From a checkpoint of a small transformer trained on Wikipedia.
Training: 112M tokens, 13624 steps.
Each number is 500 + 25 x the weight over its row's rms, rounded and kept within 0 to 999. Layers, rows and columns count from 0. Numbers have three digits each. The size before them is the row's rms in percent of the matrix's.

# layer 5 attention value, 128x128, rms 0.0555, rows 43-85, columns 0-63
100:524477536466471493494552489511484526469488523478515490513475501524477504515489487456510501560523445508443511492537547486525539494474460491458492459489501500464473558490491536475473527478526517
090:468514536499511520522503524475456487491475481494505508500531498552491469561508489486515509496514469514509483542519494502472491519497523493501434519477532476526526540538550512497464517457518506
104:542501519516475487534481528468487515510486515495496540546545504493516468490535519480495449496507484498482547507497487501526475501563501529453486450548503505514525470447487548508516503509460512
101:457498498490509461510479478473545508505485526479514530507507510468505479507507527517483495494468504552491491525516488502514458516485516502497530482509523535461497451484458552463512527480511482
098:444507526508472459509512467519510498498521467469494476480503530499529500530531505497476495473534503506491490498500483520521501523546522505549517488486526499510498471505543481546465473551506482
110:477503505498475496452498490493564524520508522507515451430534489525463485486493501529528539509567435475530474477536479493492547530483497484493466507454522495453487482499487508450504488507448523
109:548494522483509501533480488528522508517546514476477539492478474506476512487474539528534491523558487508513490462501517481499511528502489563503492521445481492475473455486527524505508523522449525
098:488474494471504476467505501509516551495492502548506500452478541479460480495540511479458503456489525519528521499454503466497446507485528472466474524539493533514523480509456465503457502527525491
108:493521488508517516518462474497480496465474534502499446481555449489485507477513509530480493482482541505481499521534514494493458499520496477525488509507533505532515509473481497495504496519532488
097:530531462500490549526516492482505489511497479502499514499481499533486498484525451525512489491526530486503501519404482500514490478481502484517471499481483475509530480442490461477474526473495464
104:463505482479509510497516539501459494513521489483461466589487539474487453494508499497468485501531477510460480524495461461511505450543518465533507465485466522491509501496523480517523514513512511
109:477540487498497507469478521483549514521478464516469481478501522489533466480531497511507474521521471486504500502520506521502565545477539484496480520477502492490561492511485533465491531514482490
098:517518482484498521549474484506496475483484488517486536514517482533535542479497522543510483518468488522512529498501524495475467507493513522513511461502541490526474468496543462466510475514460505
105:501486500476538476492493521531518476514512535533489518517486502513496531463492508485535527463480500507458556487532471476507480490501484512484484533509513510512504518465477512485522459533522500
098:493545484512493505507490496514484514477451520529503494490504546521464489498512513506523539505508507470488453518514539509479519545467562476494501475490497486533505526509501498526492474497511493
100:544502490470495509518497509489549471479525530471506458491496463547460492502511519487452476493559478499522500502460521506502492518512469461513510528504509529455491508510475499458516472479517487
100:546489497500507553509542485483505519524486467498503464483481413485511515477487477453514455512523550492497525510500467507529466483485519474575539478512470490542506490486535512485482476476491517
103:494494485542477488509522508469569492490519537493496489507457499476516507503459448482494533516472523453516455491475493502491504516522504486566516463524498522508508536492471470465481504512487453
103:483527530523538522471529504519481472538508526500498492528492522480507490453515484514504513486506471545512548525485477505520536539495512476463472466518498513523510467532512509466497490521490486
096:530493486487500567503546482452510555546456515525448448520468470450518507475534478488514500444510514494530486522534561511517482493502480498492483468471501457484523485516537473500480543522480527
102:505471505472514471509502482555517507500517502522466496471464467497512509437492499505492499458481477487558478490582496525485496500479500514522533521430467484499486466470468521502475501507519510
096:489497506511509544472574508549487518517523506501518515540470500518463481504532505474506510463498493449483482526500465507505460482493565507493505503494503507536507479457473536471543542491496529
113:512481511476514476480512549523527506469493519506519482424476519510482507503460493548491424490488494493500512469481519489518472483488527512539509511538494537491493511510502469492513505461518496
108:521489541488499524479479487459521501495491496502499503527509455468451440513476532505473478516550540534480463472446507477478532504558526501524498475470461522485524474498507511465476484547498470
106:507470454493493495495517528480470530437526495491481518539502507463477447505464526443475548488490530517470510511501493492478500515495494509445504491477507495485508521532507516508454517529479483
087:502516552492458475491492556520491474516514504541486487525469500464506523522483534463465514495454517528494504486505467510496504501499535534530511501482501500530504533517530548523435486439513482
103:501501472487495517507546556502450545492525465491520504528474513454519475485494506501430493474470472467479505487483471512493532474496535552510531517494510497477505521510499525536478513519494503
103:474475484488537492492480530490448503471523491511521479439498526503498476450513499495532458530495494497513474507499453510518489477514482506480562481496498549469488520541477487532527542494513502
091:490534500523469511526495510523520518523514503483495511475514490535480486476514478518505501497502488499472497509496524458509514477501463527455523512512509464477466509535457527525535434481492472
102:524474473529490501509463500537524492492453529494511567502470466530497550521534480503505528463490519509484486538495501519488495480463480495495440490467491505514526423511516539503487517469526522
105:514489523524480452495449460496519488485495486533546477462520508458493525499482498485533498525549514521517521494489511504466488511505444510543506549505474509512499521516518480498485471508511505
104:475522507542504529531520485495510507491474511474530507475508509495508521488516503495526470507494501478499502509519493516457522506549520538494508493465544527470557471535497497548526483488514538
104:492485479454520500478503519484502460505494505482496485495534465503467498511478513481498516493543507524514478534512512503527509480515532500453517522497484489497493462493486566442498484499506519
096:536524484514499475503517507504494489497495481457496524473507505507480502528528516508427512496492546519540495504510473503506496519502489507503478548526534458481511484468479527498503515466542481
102:508492537529519510508525497572514491499545481427444543476495564526495535512515504503521515488439529520505512516487515523494499489461506461504505533500461472545478502489495496487496434463497496
094:525490462480520552477506525470466540495499462497483485501484487475498489489520470492500491501478450548479535498460529477494493485486502483488525477521495513530502572496511495490513512476462507
094:525517484488532524477509479496481484498479498480542496468498510493459519549535519509467472524482541533514496469504516485518519477478555468477508529523526554523524529458435487452501517571507514
104:514447521507527477483479543462539492477514532476467516503515529476542474509509507515471502528487475447498548478450493474500481486527464484521489531472510508512463449487507499524457541530481509
094:466508479490492505515539514550507538541518486538476453542484511506519474469470496489516514500521467525530467520492495502501462505491497507468541524488484454492507537538527501492434469535501479
101:474502537495511497474467480481515492535466507512527495487485453489476500498527542507502498482517547478515548483519531516505515485461540468538551514512532492526521513480462507497508524507504526
090:518482476473556484486478515448480505496517489498530460490489528465467501454526496506473475546468499494489501509469489514538457457477450532510511517524509538485532503496519508519505504493513473
088:509491517541480505511487489459518497466468508490473518529535508475499494467518512515469530519522504459529505469466505539504558504492519525484472473497507524503511469504513511522478472487506456
099:486473504523544542489510504552490442520493497479518510507500489514507516473498488513529476448484481565538460510537519529490489487482512494519502523496485466519530518496510502462528467490533537
# layer 5 attention output (transposed), 128x128, rms 0.126, rows 43-85, columns 0-63
102:494491515498530472489521511520473548492485507520509499508534516515470541501485480457488500525495477475466495517527537537552547516491513505464476508509504481475472543497508525483496560482497504
087:526486545490539531476502524504493485486459480499496500554526505542475510501510457466484496472512502506534471522483503479493476521462553494492429521498472488517510544491535538505473529505503527
107:496472501513480494538461473456468530491501493491505556562501483519477493460483490551524454502508471480486563492490494462486529497510507534437502440511511497539510458452518487497497496541518522
101:479472457501471465540485549460520506459474530511499516525517507451495478518496522496482515501480501498493528477511528511484507530515537474493504514556551533484558511523487502456496490490517523
094:474537523528492491511495506505521488544474479514454455474493487493477516513507529515488474497526511522518502451441509463531517488504494520515509514510501535483471472503499463483498508530474517
109:530497490502457479466509475509556496540512479494498468473543501522478475494520501492531506520584459470520469479516517517488509544504494473502448539479474489439500499499500539477501502512467501
116:500492533511478511507507513500520519503539519451491538476507460483474526506464527509525520517552488491492492522516473501466512518529497550477507500459494508509474468517541535497490541526474498
096:498478497475501470469484454535498556522505504557508519463498540469453461510507475490448517507494531509511481488488508455472480488490490445492485493535472533520507496503488489511454505515539506
107:494541518482538486535487458469499485460475524514511482483531470516489508480502513519496471490496513523517534444516497504483459506510461451516497513511525521497496527474482495488503498517540482
099:533507433524508535533494510493506486510492503511501502506477538510483485474519477492486521480496548488484492514453483470440496501482457513530530503492465481543494469435535482516470520486537481
101:521525497491518543478509543481448501519491507487474487552485526461494480458504514464496478512497473504496485505474477463506516433508498498534514488516505529486473515489504477482531521517486516
110:478526485518526477480507513513518510540474493474486489470544525466524470526543488490543482527557480454493503521532467524472528515494526483519492510486498479511501475523472562494478525506491447
097:502494496523503486570503500491496467489509487465486505493531496490564509465478494528493528496489518502502530552531501443475460490542531546502497481485523487538488487478543495520496465543525515
106:497497521460498512486500503512528496503532530522498497523468512496509533489469499489546488492474532534480502505524501490553475493485516499491488509486501495471523495447510522493492487529509479
097:522514501501535505513526487509513508513486497500500511510499513523497494477515481527517551519522511468494448467502545511487528508464514471499466505505516513534497547514512493512501490510513481
103:531501496526494488498509489481501471480490530476508467472527487535482479521503498469442490488526493517466504538516489500469455526508474436511524519493503525490467488500485529493505453478538507
094:525498462505531547483538501459504539515515462511534468498498448465503502474507524468487459488524538495509538542487508487517475502484515508542541519526503478542529505532537528479498471501494500
103:516526480511490507509536524477518466496498484533500480496461505487531505491500513465492513491471527457492474486495494482506484527525467496539519462511438506512501509511485485466489475509496470
101:499480525542501514508519500483526486535478508494513480479521514473509503508515487479528489503493461540478568521507480484518525530492513504474503471538512485501530439499487463507496492494513491
093:495503492503557514510576513498477515487461478512512460486493501443454507520528472463512502474544486492473537525541549523505485493486495512498515474458487471489533482492505454529464512537475516
101:528471498477510463504530471535490519521550472517485493462458455493492494471478507506505525484539491512506473445561541464511489493494528511543544548460471499501502493495471531529479506541498504
096:504497463516537534492545542497489510534487491481494512556478517537452498488519488467503490501495506454476490586519471507487491476529527498517523521503509463497478502466483557476547510480493493
112:513514526465489469491493538525506504473461499471531486454487535496493498452499500541498423469482503537480504508487496523446490474502518507505508478529513565488489508510519511507522513519536505
109:512510521489490517483451484446507483474495534523486490532546455488463457518488531519470520504502534516491495469473461446510504506555525503513497482498469505478483465541539502480488538498488521
106:503456483492471503506525507518488528469542482492460524535498481481498456510458532447455504529494521508480515516493493477519505517497465509483505495456485514496549546519507478484444502514508478
094:460499505494524503495529527491496480517535503490506504527480487465505520499487515494479512529471477523539478523469459511459549478501508559535527493490522500511489549525493533507439486483529479
105:501502489445522514522530554520499555522507485476498509504441523463509482487486499494429470515451500488482507523456449501523522455492516562507537497513503489454514528508520510516476507502505499
103:488471497485503485491462505516475501471519474500517523463481513509470494478495499464523448496500474491455481476509514542510471490534500532485543510525512543526479506540501461567496536493518506
089:478469506522489523527453537523551524522525506480504515504481493522497504463477485514507538496500458510494505451463548487488499499479453507464477465476513486528483492522459502517526457520548477
104:524519510537483510492479502504479494473481521437524511519495497531466521500524454504500532455547516505516485506517534487449510473485464524489456488454482511542540490510503537482496524498539527
107:531504528503438461486502479522505489473480482538533482442518488496495486491518490506512495516520527507505503489503534509520498516516480514525513523508506527500529501545504454511491494497457482
106:512510501515491496518520504498511499486474510476517502494472523528501523482501463511495464535499514489518544503534497517509511450541488530496504491483515474448542492519483496504518504502494527
106:470503521479532492468486478477522474530510560479478506506559499502495519517484531463523501499508507491515502521511481526523520522471489485482501490470515474510495489504501534441538508479481510
097:544532515475498486528508484526491504492507502474488481488488510507478525516503519505439498548520539512526462509440501546462536529469482491503498513494520480482477521452452541506514495468525460
105:535465537562540523493502498507503488499517467421508512507480517498509532475491477501471529465462515508541488539468494533471513487477511467491516516479504513533475507491502486477486430470557467
094:515484454479548534445513499536485541526551490506504484467508499448508487521522470513496523493459459559480518475484482479514478526479495502507521478527507522517503571509524482470502500478470524
094:481506489460486479495497433504507488531523532526512534504500481524468528487516514486467456550482550522481507471504506504453529491496541464469469515526513532501434522451494501467546497509488483
104:501474512492499487463465503477500488480483512442472531512483562501517462526486532478474467523464503465507543504503485470503481499500473502509500495488473481472475453503525526526475543497469514
093:483497483532519554509546498487502537545518499525511505495504491493526463516467475535543511488482479511541489472487484482546488475486497500473512527490487494497531481514532475502454441466473502
101:487512528479477460502478468492512479551470482498500509481445481540480499544549532481478503508498546525485538495514510507495513481466491451538502503521564464520488515470491526504508501520517514
093:521453481442523518454507484471480491486500495515522509463504523463516492445503496477457471477470509501464502471485495507508486494492475534533568519533534549526521513517533522535495488483526471
088:489520497515460521504490498444512513495482480542509495527510494458517497501495480524478543485496538501516522501474495454525511549473495518451501507486484510473519433489531535532526467480535482
099:493482489531541511467500495545491479518521501481518507494529505526479505496526479500505498488524506510571453519546509516489504479485527493522491545506498476524511521485492484481537477486502543
# layer 5 attention query, 128x128, rms 0.0673, rows 64-127, columns 0-63
101:493522550495489463499486495525483523478504495490510523477482509529494484442480525487532493495503479480494552478520504448444469485496536501479478484495488501494502476567459488458534543469487469
116:462465493502501493490524492471499479531500497502492507506523503509488463534525511535493537550490492501511471504521495583565508472531473491496565502530499444496500499488511518495485484538491513
115:515534459512519441466510509501506493457494537528516496495493484500508524512523457499472529485473522499528496488520453507502476483527510478527525490508485447501491477492498529522471512539532509
120:512506467520559474446484493516517516473486548523525491512500490489505499520498449481477532512477487504537476486530467532540469472512497481503534490504486452486485497492492531505487515517534519
098:478483517472484509552500505507493500516512481490483508478514491530499477479510550538524470518505472486470525582485523490500492481497513505469499505519494503518497482517453470485508507464492480
098:536476514500546542512523528470459525488502528519526516520520523516515488508521506510517516491562484546502487481514502495471470519506469499489529510474510495551502488503506470497499483483519501
085:509496472495508530534507457480508520485496546490495495498521502544512546506491496490490436463473462518462502495491493530468484497521468442502492511462514506501511522507504489502517537498433562
132:490456561558514488493490500485508533467485529465520476485495526532511533474529469465498497514517512503483518472478487536502482513461485485476501507467494520463499499492525545517513549523519521
117:505457503515505540523528478481522477526521490484463524463490506525478491519518524493506521547531513536497488468493528517513503457505461473498482510508540503507547534518503502452528486470438513
122:500527462506526436478485514503507490485528527558532490491500495476497512497492481497474526467474493490540496506512447521509500531530517478521534495529488466508463480475497509533465502536529500
123:488467540461474534535514527504492550493495455459512488484499486485527484485499527525507488533549513500482512557465556484467521506488528518440440486491499552502516510469504484492547496491495486
116:487471537509473535551492536531502552509532461442504505484500481495505484464482538519517495532521500536479483548454524478479498524514527498440445514496525547499489525474518493492534498500501484
164:517491504492454540542492514488503500538512483468474530487516495505514499508503544513526476497536498523490477510479511445466494524515510493494449508482523541524523514502507467483531464468478484
086:447488526543524509551508502526489495479483496478498446528524495517505460454467490526491513472540481533457469503532485533534520521511547480493560517467532521485489541524480511522479495499483498
087:541511490448528491512509480461506477512511516489473516483492511519501573559512495498506511485511517473464464491502467480496485491464506451468509515461486514546494481487501505499502517486482519
075:495506510532535465494492496461528448507526519467496488501492459478511521521494481520502498524512518514532513497470443497455459538484523502551536526501487488486484526478543459510471529563514499
078:558562477507462477522506484482506491475489514426481499480514514496502491531485503507526492486510516547552500519534543503483513539509474464495508528475511520488494485535535506530479478497495462
093:497468483468480515538532494506543507490511487495478490525476498531487509513523487515513484517519513503496476508503529491530439460509442479510484462483514480533498480526487501487539502467501536
088:464503543487530467498538492505511448523516543499510470516472517503489523535520517474501499500490503526480530495490489494494501508504510504529488513475482479457548425495550503488486557526487509
096:506509534449533472476460525527517477478481473505471541517475547534479492533508510502469468528514482491516513499514486499492519526496460521547503493508448501553558488445503477493459512520491533
095:473484505511462492523491504501495509512538503510506482448509475529520528513498489505541499524490493483485486508498500503507475492527502492511527507470537469450501555514465532534512464507483512
100:522515453501509482493491500475522477493508504504497536484471519499530516524514540509516513505537461517536479490534531480490522475491500449515475489508533491526501483522463458474499523486479497
085:459495500513468486507506489491462508505506516497521494473544465542525518495460471459515539527471554504494513566475494522527499509502492509453524525522493491476494528485471533492466499513531500
079:560515508509447469463522528483485522499512481524512489492537516481472470516538518495525475482497477505536512493480520507484517565477526561504508496498488528507477445480473511495524490513505455
085:560526496522492531477489469496504481518470474544526520495500547533489471511473522497500460511558514536546509493495523495470516509497481516520473517495482501490508486476517507472474460466487494
084:490495484540483471499512524491478510521524528514490468498501498543490482507501505493520517524502444484498493478469474494498535512482552484538527489485481486495530469532445527508461491519475504
087:476522434530498571495493530495512498508499499508468495478512450474468503496445494511476496535511502496487492516500556473528483488508548543486448525518498527492484512522432516528504458520465515
116:458495516546475433511505483527492485527518521446529488513530520485508477486488498495502498456518550517480498535529480540480508507500529531477506520510495513487472507498496544528432505500524506
109:470455539536528466502535527522508513487484515458502474452495500510501515480466490489489519510478508504527468490545482538516495521521484489457509505475508471468503515519499515472520522542515528
084:529519464462500503541491515488502509513500479483485498519481479494483529466485490515548518497474435486494478486505460491494560485532522495535495461471510503485490501511484477497472514507490475
113:529494474436529515489464506495517491514501524544450480552494531497512499513524517522491467510488447484480512478526513464498486507527475474500502480517499489530548491507516474506541448488504518
106:539510500504489538493529462462469486541510508500485514516430515499474515481504513523499509548479530516481490455493523428510537455480501475512466508549536514528516465521549541493502475489489499
086:492515459485513495491466486485519499513483478545497497491485520497517477523457492487507488511525480487541457538511530482493413474510469491462501478460543505523514524490486486503541487455480518
084:473486530504521494476517502488470514466519543508488457490512518489565510547523490477503461468518495503501506531527479487488568507469563448534539483463508511506466457510528487517513486512508526
099:524513470472496497497498513494498475469489485516502551498541493483523456529484488510501488530525457504500522479458533484515508490502490513512452489524474532549522492469481476518480459494534538
097:487504520538503488513504515527460500516499525458519552481507524498466550552503459468496491503499520537469535491513475527496513513508495495517470478502479452474484520493467495485510480558525524
072:530479471474451481484510488527494442512502484502507509507461523460445509467496509538532506514529497464496512491504524468475485496542440498496471425532487527535506486496517475522495494494540532
066:462506494523525524456513525534508484495488476511492480507500503533473498487481489533487506461455493542502478513501496462543482512525525493555536471523520514488502472533520479540465499482499554
076:515499514556509536458518490491483501498500488472538500486507495541487489469472495488477462529509513512530532513535525526482476470482484484512514517490504456510485495473509509499454518463526552
082:509527484503516522536499485520508471518505492488516507525503499508513509517523547485525495487548442535486515483479506482511452464499467518501488494510531500476488517545520522496438484484466510
089:531482459490496528490496505444513517521508525516449525496541484519544488489480475461492501500491510505503488475495508475490506508494490497502499524491520520467531500514483470531533501531493517
089:526519503447514486491525497505521480546487513527508461524505497506529538505508534517479489526523543509540501482505461473483477462496469493479505517492506522524524503511486510438531477483543533
082:513559478508456519537532485492515480516490477475484480508513501522522522498494498538519471507496467435548497493530527485443482477484519452520481512518529475523470542483483474490565464457498502
081:477499493469479526469500500505518568498506484484511488462496404460540477507507516508456522510494496487486502543504519516544549459518510503474511487484520512487479515514454511548475458503477489
084:515480459496489498465515457497479526462490526496509502552523512466513437496460494497482515492565490471519510474479469523471475503495466508495476529543467511519505498523551488494508473459524505
085:447499497509525526514488497484535506484497479491500522470497488528481542469477513501505496551469534530491452477491483513523534543490529507539475538507532521456507497491559500470521525516517493
099:527500484502481505527483495481488516458494500505505495494523503526512533504503470521507520535457465517499514488506472511518507504469504487484469491453503559472519529489531499501519536534486516
093:515510501486447497547526544499504487506506479462497497466509551448500508437534472500513516528463504478492497479481516550518491470452521513493475489525509515514526497517494498476518491509480453
100:463506541503523475467528507492510494501537501455505522480523420505528544447478448467499518478475515510500475496475502518541565482507520480480489473497489473475517497542506531452507516543478529
091:490516485464521529525554487498488508479545491535482494489502494503510526472484471500497525531557506527510533496499527484502465519486460527461500517452523508502516558531480507532495482483479511
095:568515505516480460529461490473499494502536538512527522500453486477489511525506516513501514499518489476519539522482502502503562465512487489501533505429465493529440479489490448466482551499496496
086:477485521453505535533543449528481512490476494505553492510495503524512513520458523514483502515523521486514464504503507515477470459508487518497519478483530512508506532478516496500541532497464486
090:460519504509473515520518557513494505502488467538507486449488494510466533504477511492518515477489501527493509535503424501554445491496505539498514503522528510433501522505458509463476501517495503
081:496466478475468505507520516484477514504513525490476553488492502507494473505544496481492456483500514548474490477485500463497527516483529522545523507532516485514454474536520477511493497507528494
081:474521477495515491530494512534522504507517477527486484512507511550492506451479490480515502472507495491504476498486500501519446483564482518486530529495511497500503545508443511466509503472484444
101:477521504512468530532517517508509504485528471501533512455483502533476534485481509470491510509500479512496475498515478479559468459524517502449478524501510503477504535506487540452504515463467465
120:483500540487499511472513501518548527484479472523511509491463469539507546496475466510484534467500525486499493498496484460524522503474455530486484483519485475499514504509493480460495519487477485
081:523504468495511506455489509545537480509491502550502516509491532511523498480530524549473465475516495444494497473529532491473541532500480493478499475476483510550518473505487470468525469480513541
092:489510497498478495506573496515503530480458492532516453511510471477498507492478467529516536539479513500526499528471518514516500483513515563475504491486485495464493502474467511463492499527530487
085:496512491462543481472504523511527515475492506528492491504487557505502494572552538498500483475489505488516518529505475503516503523560492539500457471507507481504482497501500480453497502531491534
146:509494533535526488439502505531501513491489531475491477520472514481498457524507474503481506479452537491513512464490479511514562512502526504489517504506463459511507491499521515481432518549485504
105:499490514517548508524506479507547510458507503465502445472532525482491504546490471465484481502500510483499503500480534532494480509518466519514534497446526557498514487504513464523581567509495519
088:514497512486491490519466517500488531497506465507552515477536472527540501501501488500467553563538499541474499502505461476511507476512496493493501525524477478501461529474499514509512475531545458
084:510498519517512502486495533526501434496490502501483484553487485477508491502479498524482535499478519476477516536542517469500559502483514566480493510530489488477475492544471488488468519528465493
# layer 5 attention key, 128x128, rms 0.0665, rows 64-127, columns 0-63
112:531505511519495458442495528482495518490487558535516489506475508488514528514496494482503501464483514458531548468499470531494498498502520526507493515494496464471495476495456494496509524502495515
081:510527511525467488457519509527473484493463452515497497460468523508455481520498509484484516476475525472512508499526499500456456486497555528451466502535477507526475486533450471488507518523492481
071:507466511496492496500481512508476529502475487481461502512495489498454524488505455458507484495495504463504536495449500519470488531469478511500495503490465513427524497467522532470497516521547508
071:510502493525505519476498504493530494511519446483499487535476463493508500506554513549492507515458487541497469459494513568457521481510490448516514509501495478493506491508504486509454492528541497
188:484507505470479518536519501505500472526505480510500491498526502501532489511496547546533486528527481515495478536510515451481501491498520526494485496520518515524502520505523482504492478478490490
128:524532502448479483518492483491525450560520502488467503492527497486518518497515527512519479527528488487476470513503521433485517468503500492513526469510494493532503505482502497497469500474504498
086:490514478487500532530536477496473503481498482466522476483472505541490534484510497546535461507510494552525458500508522466483531464555488476519464490480509522503546528462509497459509443506528468
069:544480503519473528512511512474457483511503485513435502483507504504454525538522495522511495517507516525501497499507463459430535508511504463493475494480448519500537505454511535484481510487503520
088:467515478507523525482460490477526510520521492540544463545479475466556481523519527500495507486542490557501483540454528512512519506518495488533521537480516507483504533474521490501505473516505498
113:514476531494485451467513520514486517497472524505481515518486507490471537493507454454485484492471522469516537463501494513500521487462482530484472474498470502473495491486504492483507513513525501
122:480519493522508511532506523501541471502523490512494515491519491508534479515506534536534499529532482525487468523509498488523478491521519470527521544490531496527503515524510484520492465479469485
143:477499484508507509540508525499508476508523485491517511493516496510529480508504545542534507525542483518503469533524506464503485474509526486501492505512527518535501526526504479505495474450464477
081:528495506458518480474525489481519500510501519491493468507492502464499474493482534504499470488493484476516463489502531554527498487475463509504515478541501479486486455526493456515489494522514521
093:497532509494445524537481491460459510497494535532488478505493529555482512510485513487520442448458523451474530450529520493526484452496485466503508484525427485509452474474487549481472519522495515
106:514490520506496529490497489521469491494486499558490513494503509464489482491497519541482466512526463490514487489499491496470472508472523534549498496502522505493538465534501480520514454485525478
084:484516475531454481498523524546481514487505510483512516517499503490545465477520480471528483497498466496523525452509484511495479503499517473518518484524443519464485503552456514519518499468482413
073:492476494508505533518474512462533474551540496489541507523489535525530479517479483475511543529475493476519482528508494469417533459519536493509473499537483501512503535495502468493525484534480494
104:558492517468503513502483460460514485492471506526489532487474516507510557480509519512527446504481444501501468460496513514506489501463463496521536503540524481524542536537518553488550503473530482
100:468506493561465523470498493532470533441489521504543505501480509505477493510476463490506507495466487497511518483550467542508541521526529493471496520543506457516487478534504514452473487497520521
084:480533520513541531460521451521493497506474541505464463488487505456517475482477472490471532466520476494522491456496513511528500518487472457489501522519511484529489477535495555493481467467508535
084:503508472464481516516496486490501482538468471483503509474512523500477545473510496486502467513513524569506521498505520518524523506486478454526494486513469493497531520445503533492528539512522475
122:544482510465491559500510499489497506504534504507474549495503525491530466487484518530511458497496491460480495505511484489490491497454500475515511475496535498532480505504531471515486472495506488
083:489491467497517497525488512480478505494476485506525504480501503503479478476528506492488508486475557516488475510511497546524467489458492517531489495513472488495451511533529488531538528537555482
087:531486445540457479476498517436541497501519514506512516547512515504496506508470503468479528499526432448516550481458449525508478492521505518471489490463539495474512491565506491548514461479474492
114:520481495444492524529515474516483474488518503480483513515555504494521504494494508493515507498502480483471472564502512450476525483533503495463490497535524516514495484543510458542482469496479478
100:485514490486523532483499480463544526491461519528547480483494515493491511505500476515475492523501473497510522495497484488524512449518495494500529483517456478514494482501548463509480475467491503
092:531478477493500494483511498489495511501494457510512520495492492549567507488527509506498515459484502498488523526492468498529525486545493509497446467484551511497492515453514492496466521500500497
118:523520536486523503484481443532516517486464484506494517466489545524464478492498527510507462509477503480513516530495515498511535507502461498453512525506465464527541501498500504481491489473471515
094:502501490528490499495501509457487480502468515493503478493488513522466547515523456495518502488461506537478519463476503483517494502449487462478508495493458493515500490468516560472482493521496488
077:471522491523500501468485506503492527516495519479527507499457541498436520466501500520462446472486537493489496468482512528534515496463525500501525488541484495463474515480488520507487511545519548
089:463523500533505525448497484520518475494549500487517495506508484452536472463481517507507474476533495489507468491516517486501498492476498515557515502501540485504498470506450460506482524491532508
090:483496521480516491503463521497497518469512514496479529496517503538513480499467459534487513493535494529486458489491466486502478495561489507528502462497529525460518506533485465501501508508494537
109:501489487452493515526531511534528484514496527505508470512531488522529485527520488514512468526492488520487471545508537474502503496521488498485501520548496539555529506488513445507451498492503487
088:504546520531475464526512528517493520510507519489547480482485468484448525522496457526523520546481484502462522494460524549505502486531505484486489546537420501500480533484489478516481501470504526
102:518541529435529493506504511514526504505542491494510500522496456456551480497503536477507508508537468461502445547511501507459501523495505510490531480497520490524503533497496465534501487499457491
105:508490472522544484482503475526512512497474465471512476498464514479499524470483501507533510520488491541500533478478501525518494498500524511503485528507508507460483526501471492490561528507480476
081:515524527503526499448480480513548508504536476489463526500456470524515519524490497503443487463537491459534459473510541485487483488484495490492502489490572494503538509519509523457503483467476479
101:522507531500509496531476489493478497472489502493535525507481463538521509484457505478491507485509506526509534518499505548461493524500497463506515505527490473517477472526462538545500547498490502
105:525517496477520507497485462499492495477494492505483459485500541478567504520496532528518497521501465524542474511479510488445519540477481458500528494546516491533483492519527493511506421475499528
116:532484502464487544501514502516496522486487512514485511482505493501548490504473528546490524513515484512537473537531509496471521475502518486501507472537497509554498467508498474482503451468509524
088:482484506530496512513488482441475494490494437527484485551518492475508474523501551535502501503521529478506514480496525478482535546507477486473499524480501519456519506516495516538526511521510444
090:483502510478497510499509459519508469517524515501508513518527507514461495437537514530538457437450486508434490518556476463504503467494491494487533481486488498486507455548495472494488487479521482
114:490502513473495503522542517528502487508494507494515503478518518481513507481508479500513501537544467516500482538486502431470507520522515544489488471488494527487529509498491466530498483504493471
089:514512489485505497503494520488548500488461540498420481516494515527489514537510466467498482532509518475471441459490507479513518484530525485499494550499516502487514509447525495523498483533518512
092:534488473540511504491486538476500526495485484482458529493447542491524515523514499450485548478511498512494519441458512503502508522450482508534544491463546497518522514560471525525501454521523471
120:476473472504501484506480513465460498523483478485481526497476479490500535505475462460477522486512555496487556454514491530538468509485522478482502501474460533453479541514502515489543513528499536
090:492490526510531519539503536476472510470545475492523517456496458496453521483483461490484483520485564505524468548496496528524472477554516456519508519486519484502483508465507510504527508548515508
095:528491491559517490455466502496524520477497495515529529478509528526478464514454482480485526456495476511503448549471523498498477505470523531480531495513469504530463466448504510484520534494527508
101:526476494531518456524462516489454507463508501465539489493493503512447551496524518537489485511447530513475488512514472529509482489489523481495490467512467514474478491493487528483511527511518477
083:482505507490452486523491536478480509528525479464500521470553482508530506467535507512517517565437535533493504501517505462482464458550523542462518510472479527516489524527503520459498494476479516
098:491523491487478456508472486520486518479521484490494459543526482446473485513474491499520488533531477464506481502488508484508483504492522479517467508504546512455542525497491537540529524473514513
097:511541503456514537491481505527492492539511507506426483515526499507508485491543515507520497527470488501477504550521502447515446508466484485482530540496506472546509486484516454525513463500489524
074:475452474471465517494553500501477488483452515511542510485540519557482497499529502499507511490510495496509474493509528490524489469471520513506483514532450460511462472491539527466485524483524530
100:515498514501473495500565577523507496520509480443489507532511489490493475525505515492546540460514486539503539493512468493465496477472528528472462487511511495480468519509503467518497502482517493
111:461477500475449531515515505444458517518462518549484497523527491494513510481505508497530520498510480513476513464461513482524495469497471520519546451480461531473521554508508520513532523507516454
078:471470504470491518523498494463414528523445506568520487465512491499456507551520480528501509513497511491475508495522518483536501508478519481513509489527506459502538496469559487497490500519524555
083:490518529524488475466516544488475512463468526507517496499508522504466517499545512475497511506445497499482524454513504514516479560459501514523483512482486500514497483487500506470522502462572552
096:515540542471520505474497496528523513489504499469509490535516480484503518496478544475494460486492461502481465531518516465494488476506492473499501501527514488531514498501496476517500481461490491
096:500494483492467502473496520508490494478551525497509510474513533497487516473498489475496486459491518473470511519523493532549550497474496468508500525543503491542433516462484524498507498512516485
079:474493480528482504488531528493464478477494484495510476529498429456512547482503492479483553485516493491518506489494478563539463465475484482501526518511524493485508493512521502502488484470513529
137:465509508539513479508475522508508499456506530488523504521496492524506436470507497451473536478463503569461514513514512550502516516509498461527533510533517498518461469487485509526490526533514470
073:545470497501466553479497485511454501511530503492443529507452450524505542477532491508557497543508486507516512516453519457477505514481479475499486537478502511493509537496480495543484484447466456
081:494524508507512455494477500509470491511482508553484476500531501492499505477452517500511508499517516455491485466516473508544486512460497444509556536483504497490499469508495486493476537474514470
080:541526499514475488521489518488514507463485509494523524504502458515505503445462525480444531488498491527504530536455481532493494498523553519509449468505490525512529467507499521516493512529536528